Weights of a small GPT-style language model, trained from scratch on English Wikipedia: width 192, normalized queries and keys.
Each number is 128 + 24 x the weight over its row's rms, rounded and kept within 0 to 255. Layers, rows and columns count from 0. Numbers have three digits each. The size before them is the row's rms in percent of the matrix's.

# q: layer 4 attention query, 192x192, rms 0.115, rows 0-25, columns 0-47
# k: layer 4 attention key, 192x192, rms 0.103, rows 0-25, columns 0-47
q0 102:157134150148106142161134152180139131128128169097144124150148093105123133108109159144142162136108101149101120132145122142142101139141136095168144
k0 093:130084118147139141133131131144145126167140101139096111146124110098106134137088145153127147122135129097166131121138142141076141129115148132096110
q1 113:099131152116140138142103127105099086152141130104139110119138089130153116108148169155171121078150168132137109172102130100162121125154100162095096
k1 095:115137145129124143111145123123187133120102129122116133139158157186121140150130039163107109144136162108102156120106119115174133108135153139116148
q2 120:150124181156116104199107157117088151106094162148115119148108114162127171133108130165159178177137145147115091152116135106130149144172131123077110
k2 125:119158121128126151155161130123108162110092153130150149128138099114151154130151128140132077096166117087135120139117117145124118139161147086141094
q3 089:154059138137133132126103120108123119142148113112168104125110166169119137143122132115128110170115093115130135134112132127102096092091141156130100
k3 096:132147118150151134132096132123137140117141147123113134140127110112145099137115113141101056139152151110127139109146183168168150108152117122121108
q4 102:158113118142166136082111128143147134120129130113135140137127140131115125085103201117155100171106131144149093145143097117124142129096121126117127
k4 096:088109156118107128167146123119136124113145121100146101133116150157176145174137121103108121069117192122117139140133097113134129146118170099141146
q5 110:143122103126107157128139143157132097142174141164099133110086110151099110133141144131129140137127134121205110141112105144108137148117109076129085
k5 099:109165105122111137124106113079130152173142131107135133090094172127126079175131108081134086151135087101135133115108131201079098166106137123151136
q6 113:111116113147152108139147140129094159119134112157117091125137164129100119124123118152157135122107126137126125163134129152122115164122132106149162
k6 104:140102180164109122116104136165156115086155110125138153157139125120120143138105142082150122148149139141118131140172133108127079111137127141121086
q7 123:166131133144168101116115132158120153124139130135103120146128096150152099123163139106115162148134118131079148127178120151147124120108131142111162
k7 106:090116165165141135137147095110111189109130128134128099102154131148143100118088124121139143160105140108148125136121140109111160116135136112162155
q8 112:111166102121125123130099137092107116136094140196101125179136120109114122125118131119163101161152128132125143175087138164139156128174121136125127
k8 121:133124145085113164165142134115103156117129083103130110094113078127154120121120131129125099054137109146104121103104124116137099159107114114139156
q9 117:126092176109134124135124161132125161048126126117142140115133140115120115143070118158131145138137162157137122170127115097128146111090169123130113
k9 109:120097141166100130144155096158128116115206155071168105128089141130133153130142121148120135113093155114161153151182130110158122112168147125110130
q10 104:118104143154116138138109137132156118126098130119137064116127142113120152067081157126124122131143113145083107173128131123148140128086138129105131
k10 094:100109148110141102140156121120130088108142117116141172096165114149136137133152141170146135088140133118126134118127106122112146137111135119122109
q11 102:141132161109170117138131175129117159085099141173113099117142128109123153105109115139173185158099134146094101141158145111135117114130134109158133
k11 094:080133138146094099117161134103085133123125165167131128125135114120140115129093126147139121115199106137131174137135112150112121119079128130128133
q12 111:095146164125100102155118139111133116173092141112108152086127068120130136112100152134092119146118151136132116133099102129170106160154133148105114
k12 109:065120117102117149111123095107181125095150150092134113151109180126155093122152110085141127151110116135138122121112100178093146134146128127168132
q13 113:093092164142148149134124109088093155153155144121128098105102100121117137133114119165133130117122131139144176125149122137138114180128139124113142
k13 101:094105126124103126100153120102097115119079130136134168142178114112101140087144151120142116173106134115167097142117126093098143112207130081131112
q14 107:129169114173124118123135095127119137146171093200175133131113170117110087151111162109133185152146120110139137135173111101151131085116154132114120
k14 103:158121136200128136147123148084095132137115138118127121088165104113106162077097132171163167106071137148104120165120137150121087152085132111097163
q15 099:149110122136116130186125149143108140144153104131158109107152105125050157124117091154132090150110146133131131149112135130151128136143124088093138
k15 092:116128142104125122129112139140110123109050124101127155123073144111143145115117184141124140134160106138141120127106124131112143173142130148133133
q16 100:142130112169092114104174112117135126177112117140122087104100155133072129127151134163125145158109104096110130101137128162168129101117115106168133
k16 090:085141069167131109110087138126128181093120080151129113154131132144098086062133149118112152111105137144121118119164124130104083082115128084145152
q17 120:137112149116134160134133140126156098115118130128102106170124144122158088107148102144089115087121104131109156118144090073111152197149089132085123
k17 108:094119107130141153129138123136150129170182108126146127137140171139163156107134168096125117154124117087155130070136123168107132137097147117157164
q18 120:138132097170139108127100118110069134090145107148145112162143137153090145130112137136143122135104135120166145144159153139111089101096129110104125
k18 105:152115177121115159107142147128100106123081134143135102139099114101141135125109155103114096109118175117146137134100096126155138173176174144124110
q19 100:130079098145097136151151113150106119144107143158146143125156150133112140103099136131123156151098151123132143121142110194200170164140083115124138
k19 091:126124095144111116106107146123132127167105105129189123165157118087125085133104137133089114144128134120130092106115134106094102143142113108179116
q20 113:118126102141150151117129114098106142127162126144107120100109103086083136144093172137089147139111188145132158139113155179090096123140088117151163
k20 088:093123117144087148124151152104105144155112140149113106180142103066126103104119119131118130154164068108112105118103120117162140146123138142130093
q21 109:140102150123113109135124126097120122088127164105142170153133096101173142129138076195104119075144117149102150127127142115112112168122130144121141
k21 110:106151114155133134107131132161142103192126117141161127109130186117160140104138145092119114164137146078167096050121130102157189136180148176141119
q22 111:082121129147147144123141079113146129163114110110117114121174157095079141117087176103130159117106123132148175110169140138115103138098118112151099
k22 099:100103121117073130106134177141126120134155109142120140152113129106128099129123136144129146140052123155112120119148115106113113137159160103141150
q23 111:086136093147177126131166137104130150124120093115104127121162119134093104147121136127131138129103100126172163085101145120125099139137126125158075
k23 098:151125173100121136098091139164167130099151133150114116111058130135150151092123183131137130149123108117109119102158107166098109108121140065121154
q24 111:098126126060148126147093150103143117139159122144130126139127133134102162103155113186089127134119107166107115112115135146100160180132100140152126
k24 104:099120110106086130106108156122137163135103101168120143121164134087173088131165077145120133091134143117137054111172119122105091083109061131153144
q25 132:133117134108150119113078111141120144124145098125110105112128083126107074123141103140090126105125118138076120173102126156119103130086095131137153
k25 102:126103114111137121110106123132102185115105090155142135110117160148137148153103080121141154175152097129169126118109159102143125095139115169157141